config = dict(
    num_hidden_layers=10,
    norm='layernorm',
    norm_place='pre',
    norm_eps=1e-05,
    tie_word_embeddings=False,
    parallel_block=False,
    init_std_o=0.0,
    lr_mult_o=1.68,
    beta2=0.99,
    max_seq_len=768,
    train_tokens=95070000,
)
Each number is 500 + 25 x the weight over its row's rms, rounded and kept within 0 to 999. Layers, rows and columns count from 0. Numbers have three digits each. The size before them is the row's rms in percent of the matrix's.

# o: layer 2 attention output (transposed), 128x128, rms 0.123, rows 97-127, columns 64-127
# v: layer 2 attention value, 128x128, rms 0.0826, rows 98-127, columns 64-127
# up: layer 2 MLP up, 512x128, rms 0.128, rows 0-69, columns 64-127
# down: layer 2 MLP down (transposed), 512x128, rms 0.0925, rows 0-68, columns 64-127
o97 095:508504477505485471533493484476413468475470504505477488462490505497516493477495532471507501511464525499482536511490509499503480510529478513496512480528514489517457504526531527521493481518476490
v98 116:484527476500477477476526481460484489460521525531521524535546448505501529474579453468499510491552485459537462493467488507479519491460480494479527520486516501497526510476481491499535483495497517
o98 098:492534492510484491518497497497500511492492504518493491482536488493511511482487508495510491524471495542469518494524496491483459530512499502479487504480496479497467465506502466519472479513493504
v99 094:473533439476526491487520495514490491526488521510494461456505465518455477517524529490502476524492543476489541483502494496529464520443491520525462472490498470531487530529505506495463555473495538
o99 084:509475548467503515488496508483524499486513491487444532533515488532527513467509469477525527492521495512486446538476470488498516522512465460468513483498494533483509511431523519480502501500487529
v100 135:505479529520529518509475532537486522490447485476486460475463525478488452485464522522513518556518484467477535509513493526502486497511536507501514515508495553521496482473518518515488545553529445
o100 106:533469481545506528499513515513505490486529501488514479493464512505515516509490497520503530473497501488524505471503486508498513478505476504510472491510501510493513511505518517477508496475481540
v101 141:507469539511506526508498512541484508537424497478483459459451495522505465493485490523477531522480471507466549470512503531477500508492496523479515493554515533515456531493532512496480495496535510
o101 107:524496493514519525507502512482523509473513508505486493518493501499507512487495486510515488509519491514514504509475458482523505492504498499489487489492493520507527499523520532484497510497499507
v102 102:475528495509497498508554496445515513510481500502483547513510473537504501478552462506503515476523522507520498507487476464491461525458496541472484499513509505550485530521505501490501495481479549
o102 102:511511516476498497487477483507507511486503517505487509506494493533526522487511476447521460529475494528478481524509498499518483496497484484481505510469496496488489491475522500504483500503516484
v103 070:493501468521527519460490519492491539507443529523512508523524540540520522487478526514490483465483505524483482474490496528477458538482448516544460578499495528549487513500509517501472471495519493
o103 061:518489503484476487500513550492462436538520473558505520516464489498465480512493520481461488487518507507513509474502515500494556481467500496516523483482487499469516469522464475480519504528484516
v104 104:495531514515533475484456475490517525516509481509545486475470488532521516476485553491497489516481426459500506479513537563487495505528472492499529495519484472492469523508497507487504530503479524
o104 089:516490491510495472542516513497442472444478497513467495482506532484504501489512461490492529493485528504495494511475494464534511500509483530511500474513524507530495507505534547452489495519480510
v105 084:491503524513506486489491483456509521497496509521497489501498489470516494519451431494508474499562455471535523462516501466495517556495493498442508513476549513521494500514507507500461498504478512
o105 081:521535507500541496513506507519486497573480506510512496480518506454520481505508543466491538551453479472512472475483532520487465530512491532503507519513477503483460460496497554503482498507536486
v106 090:498512547487507507482485454531504533488438499494520488515497501495530464515509534502487459524531508472498490499484500506454514488485487510502546521491470478498440530473497488498507464529445482
o106 082:543498471541476466520513543470494463495519508512475488503478512487482501497462449489548512468491465507514545439504476518518528452529508502467497502488519515489532475491535535499495533484555499
v107 116:514497540448526536510541540544544514505471499475430449499493466551558473489490492508506510473484489539457513488468470495514475521525504490476476486553512527538551542504519504473492493480522485
o107 113:494527490457517522507528500501551512483525514472479519528525513487497531501512495527478505485514526484510504493486481522488509493494495525500482493487514506527509508502494518464502472515491521
v108 079:485532503508522491503538522512440469485511451510496476513507451484480497539540500445507522533517503486513502491473489526478493493448495516483485404483508531513487562505512512493482506547488490
o108 070:492463491477492530500485510484550534536506489496488506516514508481525521448494459511527479472495487509509478494545495465474464526495540488477492530472469526478498467450504480535512523476530534
v109 111:503492497512543529505518503525515530510535524518490500533521507463504505519472461508493508521528534469506509480487483496469489450506517480521478499510457518490542492510493473518506498574499402
o109 110:529506478492450529485514525520495476510498495476523486499478515486496517514487514523520497456512507465501505498525508503484527495493535497525491490506504497486489507487468462499520510490477516
v110 105:509502505504517519497491519516501491509549505497488471509516503485516502537442515495469485546518519523472505493520492449519534439509542510546496528530484526480500491496496521515504480516512462
o110 114:482494489503477536481514519521519456471480502522513497532485503507489522539474514538541518452534506472524498491507511545484529509505493472512494504518467495487475528563470438523511503506472461
v111 083:509468467495483480508493512492504500467536500484516527483491500477484515518428530507532521509487503494500492528527469481485513493515524497524520527531533503438527472519477527511507519460501488
o111 091:482507509492488518490507511511512509559499493517532494502509521492482498543499532522471480474507528467504501523483514526507515519502487497573513495510491486500474516537471450494496485502454473
v112 109:527470487535487465538498529476479459536453489478506490481489553552474501479467521505511510454508412528521502483516529509506499533468475521513513492503523505504464493468532511498468486452501571
o112 098:476481516499526498510468473488494536478499499527506500503496474505531489502515523484487497559490523523506507505462486488504494494508488504493527525488487499514507490548521525506490506528519486
v113 093:498512516493499534531493504469517492524505510483482465488511512522496479492510441509514502480498505513517550500507515487513508513572535500467507560537507518544505465515504516513484486566544460
o113 083:487491480515481487520505471535536501438500530489506498517460485522529501518499517502541519523534503530511484469518517490525532460456468525493491478484493477483494532540501495461504476505527488
v114 107:497473474478463555460522542508488497518534497496450517517523502488530509504497493525486499499488555533530514527487494461528465506471537490457445468516497483524524527556482502491479532499504484
o114 101:523525541442536499472484487512576526528486473478559531511472521499502488523524496473494494498492486480491459506500542522528515499482535477512487530516491487469503478464464517516510467471524483
v115 115:491549485471481495528519486488501483485526513523515498529549493507488567515546465465490526489520505533537480480477499497488532488493500537481497517479482491507509493497479495488520448538478511
o115 108:485507502514500499497477486472504483474494516514490510515533470500518509453487528497525469537517473519480518495531470489487487524486522482478498497480490494475474480507491462547494499513525493
v116 129:505475503490527510498548561521521563534477459494460470490467507499531490491509514523481490492506471490482548481485490513489476529484497516482472482583489532532507549484519524461459538495526476
o116 111:501521496449494529505507502523520520504497504465508492526464494488499507513496479502504522487508520489500480506454502490508516476501491507524495501499497510522535511512484516428514495494485518
v117 095:517471466492511539471513505484529502529484504488477526455478536488533498510475535495485509505495532546477494520494517449486479464518552482520525516527483472533536526543511537510477477488475486
o117 090:486493537469505508503488502518528500457479490503526512524474495525479508530517474481491521500499514495528454503481494534548548506508453482498488485507523507475495492532488531477490476498528482
v118 077:498524539515466488497491506488485500479492506481523485502495522497476479499533458496523471526515448456538481485551517560536516475499477463494534503440500495466490447451480485521535482525515508
o118 075:496501481537519479513509510507511505509501497511476499468538498470504514482483508503479515508507485521492545478503499483459456509511505536467473518491497503505501505509519503517503505489524514
v119 088:475525534484529523487482451514517514479457528490499471490483511520453472489524474514497516498531492436493536484509497503474493496510508522479541504476480492495453471511489485510511498504482484
o119 082:526505456539486447529505507495480487479522522478470494502513518516524533483491490466541500502484495527506520492475479506524487478498447516457496493470502528523549523454570548474500504493511547
v120 110:520498479522459479493478491444495500508530533511518497498494481525494475521509493492519476455476471525539515517508526514525526525501486490458509507482553501455470482491518490514480526436510561
o120 107:476496515495527479520489474506475526573483483510506519477509530484498472509515491473459499545460511508484464501473523478502467531495487524522530500520505487517511519510495540486494495513519464
v121 097:492475491508530465472502524516490529535523517510515542483498505508523469511435526501483528511513479491470537499532498546542499515492509483548479464544514477468503475481513511517483540486482520
o121 104:529498512474500506486517508518494493500480472504512489505492516487469521550512534524498496473484545471496462518455523490491490496509480501543532513507487507502468531549490489448522498494411488
v122 093:471532478472482478457562504504510488509486484522482561535497500535510523465530476522487493537521501535530492495478478449501485491454468509497486500501502459519508561517505532500478517516474539
o122 093:534501534486523502490472484464502500475483512491484501497508481526516519480513470443509502507476493494465460519495488529521496524517466472476485522478491510482476453466512514525480479503525495
v123 107:472541493487500513481540518515527520510492507478478533533510479530522499484554531498479483520486470505533501472483515451497460532500470505465513527511484483518525548527534511477487507467485557
o123 104:492538505454511478510496494487530501465479491495501494479497491507529503490516482479490504520484513531469521511451512525544509479527494506479492501484516499517492485478520552470489470497478488
v124 096:559475463519517498539519488453496457537481487506503467462518521503493520532488471498486529459512494569506524488491506501524528540478511529497483511551499542543508517516507547495462465473506517
o124 092:453484532469490538507475486519513519472500494522521513524472473512529498518522524505510491531504523489518439514507506493516481507478500489515528482495504489472477487566471485502511510536493475
v125 130:509520525488532522513529542508524522556458477452461512486478485532529500487508517514468483492486457512503522501455515476487509526505473559456495468563525510513495572466521515470483517453493520
o125 118:482529485442493528512502515495524516473497514498492488530504493508502516503508472485511496507498513519479496506440497484532510492510496488506510509501502516537509512532496525445484486509519491
v126 100:458518509500518455494501506509498482479480499488542506471464502506491498539478496508465521489488465466457448494473510553502528497481467518514504454495511501493453497455473503504520503507497515
o126 093:502472497513512502518507530496480496501506504520475496512574478482501500462493529526529514493507512490516546475480484482465453511545507514510544512484485527495516477519514512457491530506491531
v127 140:505547458494500476510520500510503475470560499520526543563557478463516566509498482479493483527547516478519459507486503487489512506483488531513503508498501495494537488495475498478521473523468492
o127 117:487519483487491508486497505477471472492497498515502489500525504500491506488481507509550515497504492500492514506538486499470490524501518486517500493506481499468469496518460433533507505514501493
up0 096:483504519507468493485463469512432487492506516546540479469526539458462507496518527496508504520503504448534524439505517516495498509567530516488542546514482498521476480500490507510486513480483509
down0 079:484490507478486490472499499469466461495495477488507513496514533487494483486527505513495477500463546488543504493494486499466498517537494500506526536523514493484506505528513501505481490472524509
up1 108:489484476495484482517483516496464480516537515502512512496503523443531486484490523511513532501475487472481531511519466502474457474525501496519502507502514483489523526477486509485472508508530520
down1 102:535497495478449489532491493436514525535520507493469497534514461540488502460473497506493479557490540496493490480481474485513499511466546480497486528486454527522478484544524507492498523475534456
up2 083:471507546461513473478481517526463517536479480497503483507477496466518445468471526517497492500451519493518513494500507487484467498470507534540559535491490530526528520483479517491479511484533513
down2 095:449510518478540460484465532524482484528478478495513524514507522481483472489495510546521524505476480489539507481476535493480508482495551491486590527517494525542543494493470495464502511489533525
up3 095:477516516480539467496503509516494512490477487502529484522512535454483460515529497516506469558494483469514502497482526474519506493555526478492533495526504502516532558459486473490489532479540489
down3 091:485531492477535481466519508530495492518479487474508491547528537462489492488501512499508498520551490455528442527474517487486515507542553520486536506540504518463525503436454492459521529511543512
up4 096:489514561512539428500478492510495488499505486507512487513512489502502446468473509498490483521470483508528506484525526474452475527477555487540543540495458538552523515474458516511479522503515543
down4 083:458520495502527467512458531495501462485476523492499521544538519513477460439477461535493488498494496480528480487498498480485488499499567528501539470534496521479544523466490485461514527478528500
up5 116:494482525511468495516556502559469492493505486500493488499484521482497501491510486510516534546498505455504453495454477491468480530514503494480489490511527478488535514446478434512487558502492494
down5 103:489498484507464483476528512461483509505514540506500515485495496503497487528523528487437457493514523501480482458497500495517492530486462513492516433498523543546498511554488541500550469480472501
up6 113:485487546481516493469470507489493524520484501543505527497514521515453468520549484480525477543489510480498511465490547483486458514539493503494499564508483486508510543484490531491458514510511501
down6 099:514512498511488478474480521501475509501534468519463490501539507458512465489519517487437513511518513522470494506462533514438489447513523496494495510501542457458517501500517512499477485442468507
up7 107:480467539510494502517515493508469472512525481475505497516522483482525457498509527479518495528506543471550536512513446462459509498473504523543513527523484488522529498502483440526526530515513469
down7 112:484467512480521497509499479550506465500522498505521522575524500492513529541500498490458517523498512521505533510476462481509514499559470501500508519519488469474524458505470481447476447494471497
up8 132:481495524504445451504482526490455466518435480495518466477473500484485510475497514514529548514507510445524510507524474522492513525542475494541511496488507510515510519502477466525510504485469490
down8 129:531503452468510475511515490457484478500531492508531512499506539506489463532489502480521501518503500491516485478499517545502501521481491475537494515508510513462480516507475488504428549521459505
up9 097:493517501523527498485494472490482479531490485537488485513517506524487504512524495511533487545466568501527545436536512491462461520518517468519501535513421472518521527459469498523463514498505499
down9 066:508534541485492500487428509481561487529492510521496501504484528469527499515467501505505457525505485535512502481471502512490494507493505517516497473508525470506530457502500502477543460507465522
up10 090:512521534516511475536513509535458512528474468523524476540460508458512473503493496524495521506480481464511541532475486472486493534509524509515513477481492482540520563520491502487470518511549491
down10 099:470527520491509480506529535538500468507481501502543503529514497484493500493500538523504472505502497471499471526495542445497483515498520500509551495540501503522524529447434512479495527493491513
up11 111:494515513509520436491457432484448488492528502530536490493533507469458492498493497478511490485484530509495526503527504468479500500521562441513532525487486525527480445533512504556512504512514478
down11 105:517526494497495517538472524504542479551532515515504512460511517474479465509487515430458491494467526506517530557490520493491478530485517480497515510516498470554493509517523539514473504508536487
up12 107:510501509484497482492512461508469472533481520538557479538510523468482499477496536549503483541460518467540480484531488497474459515523538467543565503495493470489502505455490461512493533512509504
down12 106:526512489466541498489534472487521506477513521491501551523496487465512547533477482523517491467511534497521496527465470505527534511538512507521481520523517492496546472473481532466487516512431498
up13 090:503489526524532496518453479493515493499506472543530505489489522512455497569501454514502492523446532494507501454492550499526420508528516492492476515518495518504506517472485514489490523492482476
down13 088:516511507514484500534488469489465496524535477505487506476502474509498507499505495476515492520484490494479536515508502493518520512496534510510454490488545476466460514524525472492533483535459504
up14 096:491495537517457499479507461484465467530503483567527469503538517526479481444557460497525524491466519499529464485556497463506497512520493493522533535479481489492516516487504488531501563475531497
down14 063:470488524468548476505473484541502510491504470511488462540493520490513472472490467492508524508508512491512496516480484544528493544499488499515543473492508472494487505471499513468503486538533527
up15 101:492494486497506465491474515488496465521484487541550469520511497458494480494477501547538515499490495463548490476524522485490463530512485503560531511523488499506512513502485484498472530472528497
down15 102:512510442461547479510526530463485498487479519485523498502514510465506460513504531534477494483491517481510513505498518485512471528519483548542492486560544510483510515475485526435522497499496518
up16 120:516493499505482512504491499539458495491540465484490458512511528501517456494480493492503520540478475484508514479521457500512504487520482494507505521483495451513530488463455453518516532507465528
down16 114:512489477497511499501517491532504498486533490522515537516526475502521482529486475462481496501449504481500502535481478481510489506517478495551487465511497462507486534473503448510492519512484463
up17 111:475520510526511408495502450525468430509505474520510525488556508485493513483501473482506484505520505497539502499529504479457514529501510520500487506492483490502490509462495443535504495511541499
down17 103:491489492510560473497492529470540529531487546501498556511500478497491484470510494525511514528491505501491487443497496495473467518507485524461515487502490528478505493528527478517446482489523494
up18 102:552546488448510498463500468545471531488469480527528468493473459520497481485506490489525531530517494477505495484483489506480486527521491477548489546508485481504510502485502499490511523495508523
down18 089:518457532468545554498496527496559495534498457486433419498499510500531487507506523505485497461478523494503530477483480531504495445521495483493507473456472555506517524513487524470499471482520495
up19 137:527488476492533470511521495489459484503498461530525477495525500478474500481513513499539512516519509440534539472493486508516495595507483530509488479539474467482503487539475494520497505483499546
down19 151:501464572514522496503507525499512455465493463508529511518495484488511491466484467492507437451465504516540450593495490524472508483516487499509480460510500529512525565480491489532526470509546551
up20 089:511493511495498485472522462478484521523517499516520479529506574475508471501477498499549530508509495494476519430523541516502490490550500493487507570476528462565516548473461499488537485476502531
down20 079:449503523498547532482547467490514523488526505499515499541494516511484484500462537528456495519528470472454515453503517497499526509485507499505524500491505508505516494470464515485515515491498548
up21 087:486507517501497469483487469502467485474484473513495464517510521462515505524493544523512496510492524447488509506496495493462471515497521519539527548492516491524490513517437480527494486501512518
down21 088:479506478470517480467516528505488509439473450484491517486498481490526461495478531512534536493502482483480473521491536510491511537515527522516527513531492487499520497509481490445500491492485493
up22 132:464465464496490484508510494492456514556478509496507482510496505527508502485554482463509469491523516493535505530486478480459525526519488486527511506520490469503510506465481454502480539460534527
down22 139:504458484507496446477511513421491477503468477525494474520507505521518518488525521542499470466468520470473527463478464503564492476478497491502513481491464503519473494511502514507468533492508503
up23 090:478472498470557504475500485515495467504470501533542495481538498475464496528495526503501490500502543486507491472545551482493481530506511502502530548510497544521463526497463539505473521502552535
down23 100:509516511488512487484484476470470470453523493550544462474519540442496504500553475504507478471537504491530476455514530508484495498496514505534536546494517508519493493468474533529465505494509501
up24 110:503491497510508454498507531553446498478492491500535453491456461481505514495536523503463501545495485503510536475499493477464507504532536469506486545492512511532524459499495474484490479517471478
down24 107:534512532474519506491510474528496495522465519483534505498478475510478519470510509507492544506499502480495488464504505466484502488504521494496535513536491487465469514523467488494496553455490507
up25 094:513534487496475462507504459513465512509489495523540499501526508467511517494492487502520549528527509483473545501540493459503505500512534462537483510463481496494491464462515430518513532460478528
down25 089:520485532463523504548469498551565521486525562476524515438478491488488504474499527541489478485469524530457455506507511488531500470539468493495480510509496535483480502487500508501495476494494478
up26 084:514475517508522488499491497541488514484508534513508516516491564479503482530523515494493500513494479487500535512505487456500485514449490508544498487520497488495484548521508489547432465494520508
down26 068:477485503487526519472533509531526493463555513475468522544462494473494493525480524530474559467503466499480521495522479506473487489464501503505498491520466490507489514488523555516454493461499500
up27 127:514518520520486465548512475530470455510493456488537460494466496497534457458487520506479507549503498514522537495518513485466507522553523493530520493511478492468481510527488489488475495537488491
down27 146:507452527490460477493536501532477473478509540491535498462490482446489504471500524510513521451491468490528509489501547482491491479474471476528541568525554528461485510508510481460530494485447523
up28 101:517447518511540438534492485505499471515527508491503514509528540491487478488447532484543497532500508472463544496523475502440504517500474503535522501479441495546517479501471471515521485490506498
down28 081:558471520464517481558516510510515514508478562488503486521479543477479505507478517462513488521527460493445487485524536493503448480521480471472530513513506456478490503463481524488503496514485464
up29 103:475493534476518484475484514478473472519478491529499485517515549479500485463499518544547486500482523467509498480533509479508459504528555449537525574465490471498522537471494473519467507484534539
down29 079:510535518432505471494546487496500467485483516515527532492485551492520490485468530524487490515496496482523522470464512469517477519522560526513488517539503452501538524477471542470522512484517500
up30 078:463501492501511477560495504538490480511491506482513456539500511467475447488490538513478523507519506491521480510482499485502493489501516490563553525502461493532520517506462483481489509520485505
down30 089:467520507465503495478496523532499496510489512514504482523494488507475493513516503519508534492531538453528464507483486510515529534501527506526559488528534491506510494458454496445486489484477514
up31 114:468478509506480459495468528520473498535504502498498495521504496517484476485473536491462504502506547514534470517526472488468511531511529506557538492497483489524505514465433410511538507532491502
down31 121:474516505474515471504519538509525510501479521561500495534543484491492458486482510511525481463521536484553463496469499495496497509492471544531483495479510497504495476499438433465551508500465495
up32 077:478503498478474479528457503510439460508505490464518469516501490504487471472507466530478483546476525515506508504510460470481498544518518489526530463527459484544520502483469488514528534514493535
down32 095:506543502474479474468506483484468496535483481480500477556474480520480468472485493510476502504514507498504489514480459494518521493500547447522539462527483534510525466478491460486518504516496495
up33 103:501439532516487486517514454510515497527539471512474520522499520501512461475511535515497511541458497524520501526535465468475505531517518506519529484470458450493563513521485463504524523492534481
down33 084:514486488482509531518525491512492474467543463508467521512475527496494451528502503498498500550519529519465502484518490509478489494537538509457500501525520474491544549528507504472480433549499480
up34 131:493488502499506507526521517507427482488456510523557430511500530508506495494498512493523516490436519501501536478493488474505511551524491501509472516516428475531507479487507468495462485461524544
down34 140:500554467484486499516516491533509465531470476463499504507496535473505474495508480465518500498488440490510500517515521526501474469511478493489519493521467518514524576436532549488523548506518510
up35 066:406463539486527496510496476569506500538478518523490486534512500492507483470494508486528496540445554471522475500477480443508522537467511493544545486505447481498530540481495490512473518494497476
down35 062:463463514484510517523499517533514508530468490463462505532475485507519523455486471500456503510513484501464476504454489539531479509511481507503501486491468484471524507468491490468516485485514489
up36 069:502441504563493497518466429473426456490489476529511491448503504469474507483536545501493516524506489472510506512564518494485494491498518516470475516508484502498470480514512490581503525479536500
down36 092:493529517505521490523526487499572492486515530524451497522572525504513514469512476512537503464494533475503438490510533536543496457528482514452471502507496534472487510522483464489489475506480499
up37 072:498491495508497490506535482490439500493467477528524500501463500479469459515500503500495506528505452479560496417539538500536490503490498453514516509517461479525482502551492518511465473459513488
down37 063:465483489494539484520493509534486492511521478493500479565474444505496474494493486511491484510534455517515445501476537495482504515501545524505500517519509548501532504506487482493456462474516508
up38 100:511524482504507479502504514507478495547446521532515467495480506478490513509496530501507481557449501517516522468506466460473490520523506476534491531539485455485522500489489446491491490488489547
down38 079:477500439490438511522492531487501507513449543459545493487481489525504498532508539490488487531516471534545542459479508468484494507529510524539505513519469459522529500509518469479497513472489485
up39 128:502545532501517467495502461481514477486505509535541500500547511508487457483507508473506482487498507517526465509521503521478464505502503479507518516506478501498490500485498492529516510487488473
down39 142:520486511477517490526487523540472520483505498511481472490494471472498546550532510476492554520485536479470520481520493482513458477482483463475460528530473488555512460483521522519490473474487550
up40 088:493490496515564479475460488482482471505468483562485518490522498498488477511503540529554508496480533495536509501536494472481490487488553468519518507478510501520495486515479488539484462499507471
down40 077:516511507480519480508497510529489498515455488497509494512440519498478453494467494513474501503489499494501513523480495464503479506542511516519486512496518483503528532438476519475488542493539504
up41 101:509518507489511490488517506517479485509496462530511489500489534479511465510522491519511539507496516433522492472478558494495444507543507524499554515549506522505559535452468465473478486491508532
down41 097:471536488497567459473508515544512489489502474472543507499512524456494483477495514521485554480519499458503465483508516487487507495551504531509509511573506511504539484477467531462492495496515532
up42 086:461511510494538458528476484545462496536477471504512469540510508458501463481497538502491507513488552491534501514481499489535514522491552507534520492474487481533509504488439515484508502522510473
down42 094:474527489474522455491498529537471478537511453500528510537521530495514488483488506536496538510483531462550497505477520480487524510503544513552541492511493491501533501441461502471531515503505491
up43 095:462495509482501483408457461532474471478480458521527462477457527500465459508498516508522493531519455491502530517533514493466489473514543530526496525509462514531520505497463492510488517483488514
down43 093:503516490477464461442496507545472488508511496472503456512482481498473484472484499548475520499514481477501493514495507489464497510524551514524528517494473499505519561495493465448494512492474525
up44 106:486485531501486446465487485531474511509478498498521502521499503461507485510471495524511539477520513495533512533509486481482502554479502530517512500516486533507558516494466463522506533511516497
down44 126:482514553475500465523466494524495503502480504492513501518500501497468502517506489548526548526527451480518489473500507507493498516510508497527508451502503520483525513472518478436535545524475527
up45 107:464506515512480477506507516541477505515465499487545479509493504484517463464477498539517528480476511464490514510475483432480510526495490483538511504514479466528525513470490458508515564458508548
down45 120:486565521461503469496517527556471507482511501524475492538520468503501475492507516498490469512502489490476489483480505468530466522531484462486511490519518523463515490514464461491507492471505510
up46 078:428517511519504511456477496555461491559486491497543481501502485495481484465517514463494521518513502473534527489488493458511527516509503493513524524517459499528540481517465509497472509494494538
down46 086:457499510440518465465492500542468473565476474535516458532500494464475472468521512498469536542499519471516544479460493501497505514524480443498546500501489515507505517467480522484479520483527519
up47 108:500475518472533523528473516475504497511491453525541499527521517502511499529508508520545537516470521453518503440507533496511430513507494483508518489545515533505526476497466530496507532480539504
down47 119:499495539507518465492538502490493520521456482516510487523472500500503478510503520537487514494536474459529483482499535452447479511540472486504520498545503493515511529515487518466495504489523488
up48 101:501517532488536501522474448476483512464475489564521491525498500488460455501504529519536566504495500474541482511525485492516453506512479493506487476491502538499476476523497494500505483479544492
down48 098:466501534490515483518451500518482517483507493505485516514493481483480461498501484497506505474530485500538469542512481492494448531427476517502480512484476490523513507485443530491547528493553471
up49 120:513521520518509490467502513495461462477492471513542485494496493523495472515488498498519492510537515464482499513502508489484498542491521494533498486519488455496508471461490425510475530510493531
down49 128:461516505492503453517534515451492483465495474524531459496491452491505530506494507485460409509488525496463503535489553528505531494487509474514495474477494509494479523460550495496478508549497477
up50 111:501493534484502448488496497538492482569499457470503510523501485490488461524469510491523473511483498477522550513500524466442509510488532522524528489488497494524532533482458451492507540506528501
down50 095:471484486486487466516501487553510470517480486496496529513508486490468456505489502502539522503477462472541492507535525521501507475494520482533518480504484544488480496509491470520521519513506521
up51 085:476524524470513472492512489511468461498492467520516460500519512489493484492476503543543555521497538476493515519516510465498479503503522518524503525509493488555505507500481494503463488467516499
down51 091:485506528455478481477500515494462495515470462517495491524519468486457488515480507543519483525520509467480489500470528472518538524497570499546542515532534505486547504487510473502486528473486482
up52 097:533548487527510443500495500512458477524482498515549450445473498480489461509491518522502474510524469473500540506510517535492510541528559521532510482545501510506487479407493509533467498466504557
down52 089:504531559467535497514499469511478502509469473476513493488488491481503533553552472463480479467515479487495506516496508545535520460558495501501487491494549499497493482531473500508497431473518521
up53 087:488472509523520467468468446491428507492514493546526503480468511458514495489504532490504541538485494501501536479516547483518481474507513455509530549494495476490492512509478527547478513444564494
down53 072:516489466484452535538535506500498483482540541550475532506500518492531528484496462510476526489503484519525501510511505528483497489486516528500498480514495459489467535487465498516525526407512493
up54 097:536536492504497500499516494516463496491501454506514452508502517436495486515504573529526506499493490460501505461517508471482468505539534504492482518492488474551508516492460511506503461509469537
down54 097:479518508475514471480515520522503502518481495473507514504504503471510495460508467457466520483483523454541429518487514481475528500516492513536512487559494512520555510461462535485486501485485528
up55 098:525518484493498483485519479535460484503489475486515477486500533482512473465465503541515504534514536476505532498536510448503513512505537498540508486476471496534505499476468445527486509498532567
down55 115:502518513447450480471532518496463472562501460518495468536489494473499489494492555505543524508496533496487550487477477505482510521497529458522493518504481480500516496544485457480513501467531497
up56 103:485517480483558482467500537490464488518462494500575460491497508512475494510507511498493508517533472488506499467491534490480464516494512506501499540503493512511523492470503503509483527533566483
down56 087:471533504499474489503530574535490510526481501503528514487502482540494513501541514541532471492514437457477476454450508469529491484489474504474491475459522491531520517515483486488454510534510504
up57 086:495512477542539433480477450495457519462507502497491517471441511489490459495463514478507517520487536462518524499514525478508501487513509513515509470525462492516483469498488498539528552497495517
down57 092:482498542476516505502515470506573521500517506536472534484525478510491529517480485478475452551464504468484485527484492476485499442500529491505524474499463510516528521522517497468516522495484494
up58 126:524516510489528492519493491546503470491510452500536465525509479525499486494501519539523515492516489476555521519497460490463524532487485538527507479486471449492548467484477448504498521514487459
down58 116:505477527477528510481462487546524509491524472517504501529504538447511491478534530464512530488444545493479528490529526524468502551517478488532518451474479497504476505485504461516489491470519462
up59 096:491551484472520488429499451496478513498490491505523497519526482492500492491517496475510481526506485500538502468499487476501437523481492447505484527501490492538532514490503495516442525456492532
down59 089:469489458498502545461481480498487469499495523482512487536521497537513507462515473499499488497497455509519480496491500539518504466470446459483486503525549486523525492419497498514485487463491524
up60 095:494492501495486465505496509502481458497526503529513478496514501485442463495545479490523481485515532471499518499512495504435475484510492475551513534480498472501511509495491435535485539487485544
down60 091:527491479485493513518518550489482543505489479540501473529491486511450471535508510465513577484472514537476515488479489519533528503503494492504489520505477499525518508483476500467484489486499514
up61 076:520521486465564504519523489532510471496477524510493483539529498552476468491476478470513476466472531476507464494488514486508494534484489494504508484494456475503569535456459462495515518501506492
down61 074:504504526494511492510512514543572529526488500431487501526456506495552527495495478471465500493489546485482477457496479509475501525499502506495519512534510506499483509457483481447506488489521491
up62 094:511490486504526473522515493514446500506508473521563501533520536465490487496472518519526513505497513457518519476507506464502466528492504498550512497522505480490527527450491507503455505487531509
down62 105:524547490482511476525507521495500518492493507521528515494502515450478480518487520503510499494481499479517513464471539457507490529518519489539507464517502499454536547483475509455518543491466508
up63 121:514523494480525508468511506474486494501510455512536466505501552489506522482509539544530535483514502495498527476493513504482484485506523490471506537528516510511543481493483520485498530445496515
down63 121:486515498493539494491513485469514527505551493557495453515518525470472470497510515500507490482521493495524523477477515537519487527514451477500531506555524513541545559471465513472452483519506555
up64 087:481501526484516481502495497479455459500491456511509475508491512474491463490489550542512515520466503468550505517493524515469463536475500505520531514500470528534562522521469526490461531473538492
down64 084:505496514466531464508515507519487468519483485532531520519483520474490486491503515531490536477502503470510498489488559480460502523512514503482570502532539517534545500467482469487456499514556525
up65 104:472510504507482480521491480492455465494527455532524458503471490486524443470517512553488539532494489494499550525524490468448482515515516524559496518479484526501490526518511494521491502519511534
down65 103:499457455479481489512513512475478531515507502522503522486466493490479457467506523491494528487498533489523553461502555504496492475505487515519526517530493509514462488503469506459492514509514477
up66 099:496494485486510491455494479519466486548495462503522502512515498508463525536525505502535472523502505423529486482479553497485450549521519498517507478505490460538523481514473514502474519518520521
down66 098:519461531488545503530498498511517500541487480518513480514504549505519523461502495491491506481501537467503464507476559493495465531564506443511497499530499505514515523448462531513485496490559499
up67 070:502515522537564467517461474506488502509506521537514479492463500455456510509513569496510514487486496506483461533557503469499506528478487468521511473547506510514486463473496497541440523508528507
down67 063:500555490494505508549518480501537512481497511492499473513478502530511519502497499492498519511517497499498479503493466503497538541511449497469499480505532497521494495526470433517510491487536506
up68 072:479538520461521460507488490524496496497475482492524483515496491442519446493503521521523525548509516456529517479503510497496466499484527517518549534515489538525543542496469511482476506488527506
down68 093:469540494484509467475496503536487492515472486483527511548512505444515483485511518552506534512510510481510475496475541481500495506523532524524529487538478512518548530460460503454481492506507519
up69 090:494511548486478497492523486516490450536493482512503489475501521494497476461508522524525515502489536459495505492489513478478490534577492502509543508491509492528507491443470499497503563488500539